config.toml
head_dim = 64
d_mlp = 640
rope_fraction = 0.25
attn_scale = 0.125
bias = "none"
init = "uniform"
init_std_up = 0.0628
lr_mult_o = 1.26
schedule = "wsd"
decay_fraction = 1.0
batch_tokens = 65536
train_tokens = 165200000
steps = 2521
dataset = "wikipedia_en"
Each number is 500 + 40 x the weight over the matrix's rms, rounded and kept within 0 to 999. Layers, rows and columns count from 0. Numbers have three digits each.

# up: layer 2 MLP up, 640x160, rms 0.0617, rows 182-195, columns 0-159
# down: layer 2 MLP down (transposed), 640x160, rms 0.0627, rows 182-194, columns 0-159
# gate: layer 2 MLP gate, 640x160, rms 0.064, rows 183-195, columns 0-159
up182:526496454480506492487475534551553476468574549476502501502457509504584491497372497514460514573497483450488487503574500491491517497531526499493555507510527454418482541512500504422538512553534456440476518502558563480546449464583431494565468557615449508541445465479404515409523458548404562437460499517490510496456518492524459477468504504526529514455578526482488475497454535543421449531477553550517457520486536487532490480503543499510483375494546512520487568563495534499458493451462506
down182:509447480534460523467448495444445508585514463489569544581503515489471459497564445512531496568535569499464485502447545541545466477419546505487601516434545494481506516595526432546506438435517581488466539519444461561513474492506514532491529520594535479481534453501400531548584547386524548507495484494512496453456482517515454513431483467454456485532511479518599504545492488534497518593487486520532570417567593468450480474538462500493514440567530530428477467477486423533490492526514487
gate183:425526448479455444525429478484514460556566533455549549527517438510427506471517502524541580490532460465476515445518522508513472550498468476431555523536495467497429500424472465497466526505527469470518511537505553521526386475505529474551546557463531404456565537441550475442512535449561464513540563517501493482499431504529479488446545489518532456556420498452522565455487594483542492485493532492490569469522442497526436491517530504513486520505448496517477480457483543473538481509419478
up183:573460529476474525503502538542491519424493497549506422578456443522474526448540499505491484522536513515446434526468495459514448452475565457447526474461512454523542438563507598522455483459561514480485535414455479544555594499542418495456438530550488547436412476517461486498500471527468536505512522460514504560476457459497490476542548439478503514478571548540540488486511429471560500552485488462526502550463447496488466527495499488505496462519524469554484500502470532474406554421477504
down183:608495474558526462455477570549443509536479489564467427536477538539515542490490473512480496493494452485527496533517440537550491497513498531461468487538505413466537500506509537465495448502505486556557521506546521466518493584507554520495551472480491567563511596439507538507548473433490569468509464508543492447567410545417521520545486587453459537564474564450483432478531481543557502534487503434494515616539432442422458477529551482551520524516541472508500513453481454495484469547620437
gate184:476518530513510473468470580530482491600475513494467442557497547510557496522533461481513493480520555488516482520467457477564558519517552461524429508483501458531397526498466511416600485423523544508485485535501529525475503499546545416565542459419498580462492520464567467464481486481523457514549515444546485457499495495440502485551504472503558483536572477581498540542575533498581510533524520479533477463527504525494466498466484539481486519530471476501584506483417432487443482474537419
up184:421599455502514490412581449560542507549481481468488532478490464486563464555534468544489536524492472480539486433517498496534588542523527473490512454579558490490499440458479445437482508469544508502458475535426493476535438529486515435519468538472498505453502506437520532459528483509503457452470480418509574460465530503530551483509517465461555492505432468527448533425544498461507498493523543480469492419523469560529545517464530568423475443516494489560471505462507515486551435497491483
down184:498500560521468467434452420501501548556511522490476544525518479503499524508501557566430518486499497525534501508508594529468522469523480468472530454571463526523482440532541463456456466500512480536470544479451535448469518486451445489555420541597563442397510498440536562483510503549540441504428427441432475506428509455515499504575474470481451555473503481511500545545491504468478547457541491388468532525440485550456561534511456534548522528508557450488576501468495517459525438576447533
gate185:464506452502530526533512497516563431396509467457497466533459524530509476479521535495513522525541487409545477494468434436467484463491412582464430463519505523502441407532431463476549598454470541441488530532556513489460533513504537455447512507499424487459475531505486530500554450577459487525540444501522578457471500465515414430474486506524479577519482503487504441386536522505566395500522524516484500461559499503526447492496556509469515543526437503508485478445541492510527513484557491
up185:535458446523528512477468476480490564582583475462517488519585548459467509477487472491523534482529485558460508467450520464473474462448473501446516517475473526477549510505454461555499451481516441496515493565533525525529494520577425442498509615512459427533552534538427513503518506490441521459530513589465543540470508492485497460536426528448452592544493534519499427545483524506556542529536468447517566501542456514499474477441515451511452489537505466526457536513536546486487400435486557
down185:485521458490566465456455503440428526463468537501517370521464531484477490430469470478463494589548480476544483510538529468510475462576520540522445455499510509468538486471530459518492539497396516532526550520558497474490459446504504512482563485490446538552535502490530468435412533492541479469434477484473516454510513428506395503487494437501542454460460540499485483524459497506505467490537523596583435535462529569532413461410517464495450609541508520521471537495466547489426461526528435
gate186:448443444515517475503453556520407542447476465525493550479525524534525480568442540573483475514529525440511556591443481503511569528528551456490503559558456426533514523564534463493471499463481546553445465495523545570551489560556527545536517527497529466516514459563522526518482494566469502476536493488488502520506494512465540520551484509444485555514439459534496525506528459528495408497481441575510512478537496508463514478503479562450464479490523510539470530543535468463497491502538535
up186:427521433469449451443450492498461558524542469526514502422553487460399438462498453528539518490572483535438472404497500558579504502429548452495564497454476512512428494548493517576547507400553489515566476516467483566488481527484522491494494512480458523568539520504571520566435549580555534419445513535432542434491514523554524516534558474501496489561509448566514489507534516475473466507472473531484577525489522549419516513507546463488481464398438528513494488509500553460476513512528485
down186:408534490475546567577600490520499470483462504503510449543477530497483502458464545518542481421502536506536495444410520460525497540462472474485496550514480393548495480520518507511511409486546521596497512493502472516576525516423510539502577467456529444500531488499467468573447563558486436487462543499529503529493583574498497478494540526526478512561493445562416518568477459447515506458510438502497437492471534565416559590458490497424484493502490448453523523591487520533549536544474552
gate187:549533476481501492469577554536497513448452461480475535506551451552517434452497459488520510466497534493494432493493538545414567499517545479483443450428517552487481504508483478481517530502537510540494488491589456490463491471478469521503557480481470462523555512495569487503474461485482432483435522431509500442525545579416534474535535447454525549472596532505509521547498509476519468447500473522530521522502506486501527521501486556535522449464448441541491419484442512544421530569509499
up187:544443543493537468498476447503542513512552506488495453504544489521547531439584478519518480508528457477550527518517505443465575463532464568592446484394567512569563518516484523453473545565509511513556528461459524489580534459524540448499469516490484481451532448417521501478566491458526505469481444447444488461476506474481499420569518492533505432510552485525501422481488563531564448483513474483524542491496523478504431466543472428540459505449543471514517506561483535485443570506514523
down187:476544478443492492534452418560472441435409474485458455486467514516534509503514509546487548530521532508441497526497458501543481436545501478486567418575544451544521532487473536487544495440529506486549530463644530513467490519498505439532524533526432511483533550450542552459504482553458490566490583504493516514474475555546440481490526512481531576539546508495495479474469505487539554525455503563468481458548472521475431535501497470497494502482440487538483479518501492455539453451453546
gate188:513526474449498507471500488492497478550524491495463571560560533490505490518449521482483493561469456519546559487526545529517545558536542452522486513498577483481547512454538534511455520495444544525568539499526548506543470459495518511514524519470503460520510455496432480466470561530451465494512557500544535537562505502490449506546536457527546500486436521509483508565460566543486499411499512587480509476548500467396515541452501511559454480467484554497493552563443503489562454493520493
up188:520520509500476536535503541553473556435422541507550522469482529529484601444515535485529464477518467511497429487468460533469552410504496493545494528523533507535441461571484486522518499451510454447495407489554508494471472552575446491509479493436461470525554468538559519518530499551455561473453437465370488438503561418500501447462456547447462504493519465512511471473526516567507502639432494451551563417492490446571547564487525519486491547477542445445438539521510461455477469508481569
down188:479573398465516502505497534563460550542473570499443529453489483474525442471405553506501498512417521535434454549504448493522479521534502550465471494518566465456472515558471484470513442434548513520556494484565522544512457517541477514573467472492524487456534532544435572528492511574512464490510498523514466591460411443516485470466511531535403421484508485554535485539558524584540584540524511507496542515505576491473608560530538516507502474503448538467426507538482517512542440491571485
gate189:497595528463496543523440536532449460466519517502478449510570458500474469501488490483458499505447463538490458443457509427455520505539551497565537522470536545504446422456527516484511537425485548530562530527473503519521536478489501457520581503536512492472509466465411537562511470561572459500524512472505519500539559535459611512441479502544487592569469482450550500528510483487480514535484479494539536486436582453492471524474460527510463474474504474537501496478478489533498467513505542
up189:557508515498507466495465539518520476515446490543505506450481506429494496481543447536503418467504570508488491504483494452547524529554463443541565488509569517486498505476436466491537501428465515497482579439468547463492517542512483477468430509527502441571466464441484493521558526520500533485523528483504518501434539551515501554526532533487507520521528511483493505457544462536520506476602567553477528492462536501454513520461485521495484491475457529446509452519504508523534500577527452
down189:555431534491511540528536588462516524414492471459483566520520503502484529540499469494421499500466556483463440534455529563516506525508541559510482541470458517506451493518451460549507473487525500571546443458478531483437467545500550499486482493488413481477454487408451501458560456503457509506494466486540469548409477571512453545570493479433493461477564472468506527499463477468459471479452462449486491471515453481568489468542424433421447470457526503478515547534546535471451522531503474
gate190:551494478459537542521566453445460570556501482532456531481487508482532454532487541556562517557515509481466508492562474465520462476493517465524488524410516504469516461473506508559534536490477526535458550446498521476521502526552493451458488493398526478421471397544464477471541505458474530504461549517508434433489489446494483521458517479551469443536449527541450519442517527475494550524536501530501519477491533510528483513516496513448467419455493597428520538528511501454480404443427521
up190:524458569519448446475432491504552478444516483515430437499431558545470440499550513439513585459474551508505462482410504512460458487460481545470488468537517525536496525470454440541544564527501469486595460553484499447505451560550530494497462467532514472534531492471541493465540490475551493522465496499486544542504548512467444507539542478504569443484539474515465526496430455514461467546390464540437469543594468529476541474489474493546499552571496507520540433456533553489490507557494429
down190:513510460462441530521532459469511559499468475473510556464477515476545553485506529504456517555522476452449488547548505513516471501515434488460467600499503563441544566509475531497475449486495505485532483491488551414535485405464565451433511568466480465463527456512560527458556517535593523454464471524452516594558462440452488487544478530494469524484552554450484539474436469521433509547529466474527487517569546464513462556506495508464485486503505532460488486511426521502430519483471521
gate191:506470451491504517483471511509471551515545514521540510503464503523498506511445538500542518471519483553512461534469437530524481511477467527536527553545500431495556508553403527470557428465544432523501507491569509565524497464533510420488594532475528429469476477478495447569549543440541578492462490521462519528497502506575458500456488538501479470534591509447548496505485501468482464496523476425506468524498533540478539424538462552539517449499521517532523509540498480499526441537505448
up191:577542465516544406547481484551424499466558489536511430505506439500486503547470457487440507479553554513476489505532526495519449521432481501501471564479516518545479495524397479454520423526517469572520481502456510474547452495463461501460474502504514583535499510442507523499490511507420477519504500466530491557542480501488516549490518530499425458485490588561486516561531536455455484517482525493497520505505539524565479466561528545521517578466521496514506562531524531522422509552591505
down191:513475445528536504524572505528507493509498425498440510490501462523484484522512437575443473484483504461565534543546503469443426528526468519481505441482467476465492569496480557489406446490500545475532538469505473516533475455487552488531528518522477498552548492501516501485526515455541519465589520479457484525544431550544541513554497471510501478397484533496552492531531484508509507502536513525510509436480467505405528512551538574509469521466510491516494511515553472464528461522512593
gate192:430496537532464455471525537521467490501445572544473539512493475498509446439513485542504503462507473463542508495539486448489475468508532546498429503516521432517548453511516498529418430463461551466550525553528489481514559506448497497523501425505507539478500546525502477493517588390485514460487574521530500462515473497477550498448540563581412413508434526545507485527481535444470413462525451476435476500488447530530466474515445458505478428475495571472448608439415624620480565505548506
up192:530445448418489497493490487532433511491535482499440464457453465533579465439553492535473521477451547513525482483547471464486457519511487550475497561535543450498536501501466497499500509507475560455567514469530477486479457506415524525522454431453446484519564478436487517497484541475448439518500548488538447420503498474540523503594499439493538513430520430546541532527553461523474486527531467456561485527520511493513488555467457543517518510526442524463433588478544495545483543521527447
down192:595546527492485511532454543434427452499553543454541488468514519468505443530477490499450531543483456523456461542531482469454503551495480537494526480502532545497535485499471500445555478514497518513442524489467433508436543457518524557574553548451467502457551486501445446548480579505471531454442541541501517492518546573443539472640415366506507523508534501526421444435479488524497483513504454428486501482531535511518548450496535479495526572488596507504509488493496490522569482415449445
gate193:545554549526494519508455502492508492513450481494547514533504497470471506498528465514494488511536483500391530560546452425487497561533474473500529478491500466552495517465524435555495587518497504496469545501487482510548513538511532553435450495465537513567530486462552470549502437530416572497544529492466559454541486502525534505509529567530455506470492427558527458482486487481480514451432585505437536518457528505461585458503489460434530519448489533470430448500473500490427521516405527
up193:488544476479507507531545540507525508474547477483527512478498505521479472467512528483513484576525438552516537492510482538510446463566546481472521438497511489571485385489438512514442542517514445535580512575486494502481468426480518518456566615493451543528494468524440462507554503530437472573536582557511541484549471481486457489541488541491442526496528513530476425487482480438491492444431541502444553521469467445496489452452433464474513465556505510493546495540486497555523555487503550
down193:562562574507485489488483639487484514476486546454476484530461477562481494556587515512453509577439552598494606480445522482478465561463464492471436527512506540509474469464513469555492562484487556469454513458599466486472513535500493558480475535554474518524490482513547520472418503524479512431526480443542477513495512518513480501523491485517495534462473483578561482473581504534542492476469523557444501506541482463515512445445494500563492470439487562428479431478481568521496547516533524
gate194:449499452427499529524455505467513501491445491488486469511525472464467481426455495455465555480499466427555502556528426421480561520565570511503477515519453475491487530504550549540459579456505533539517461582508483484493525448500497524619544523515459471480573491532569580551547470445497419508516549575533519507454549477464482529544476384553543484541475425439493508461524540550531535564499503543500520558474483435558522493422530476538517504541524512552512461481499527525499484529512493
up194:462486487498504483456463465617472488504513513491515531491489469445574467522523483512495483437447487504537431499440557558508502532586486520442504488488579537508458539504400495545448534546502560527457481478457457504499503441520445517424449557494457469493501495493530484536480495518561464476507496555443374500484509497501489500507541523480520528513517545468532532509486426465460502465456588501476524523492499477540438524447517497536489486540543543491572471514513495438439493541503470
down194:474500487527496536397480526474520545458526456450465519534535521442455582515512479531513404396466450512449540530457468488556583503515524525467481562509514448561439533549517495508490508478531521552509527479463502544501448498449488522522477472494468456496432545561496500485471465498549474474536439458461490430560526489562554592493555526439495523510534474515466502451483507435472448487532590544476535453504523508544473543514471536525495556438525513511512531516468511468491456408516491
gate195:473534510430496591503441563576442434528503469527485539510413485501474523493572413489526501532541552470450501485502537511510515494499471436526553412446483472585439471491521505533511478496490563499550531485544481506454452531513438497470508463523547544464522480471456511415545555460542496576507439447585484562454461543468475492457545487536523487448543411513607478509455494550478494528550504503575467427435522572527539493521476508513525520553480481501487515447456507449548532472454487
up195:547510493475460532545442533528498403547431509513502554472485479444513531549550525550490433500512425506516519514548594484523540520492510491463461370492505473581521560490508533474428454499503485574483511402503461475456516481406535450456597461513512455456489481569482515559505482646531508505486566485524444520528502550459496519471488545577488443530515513466482493527490464518534494431490560481471473501476442447435516469463484531457497515543524520460520555537440553445607482500465511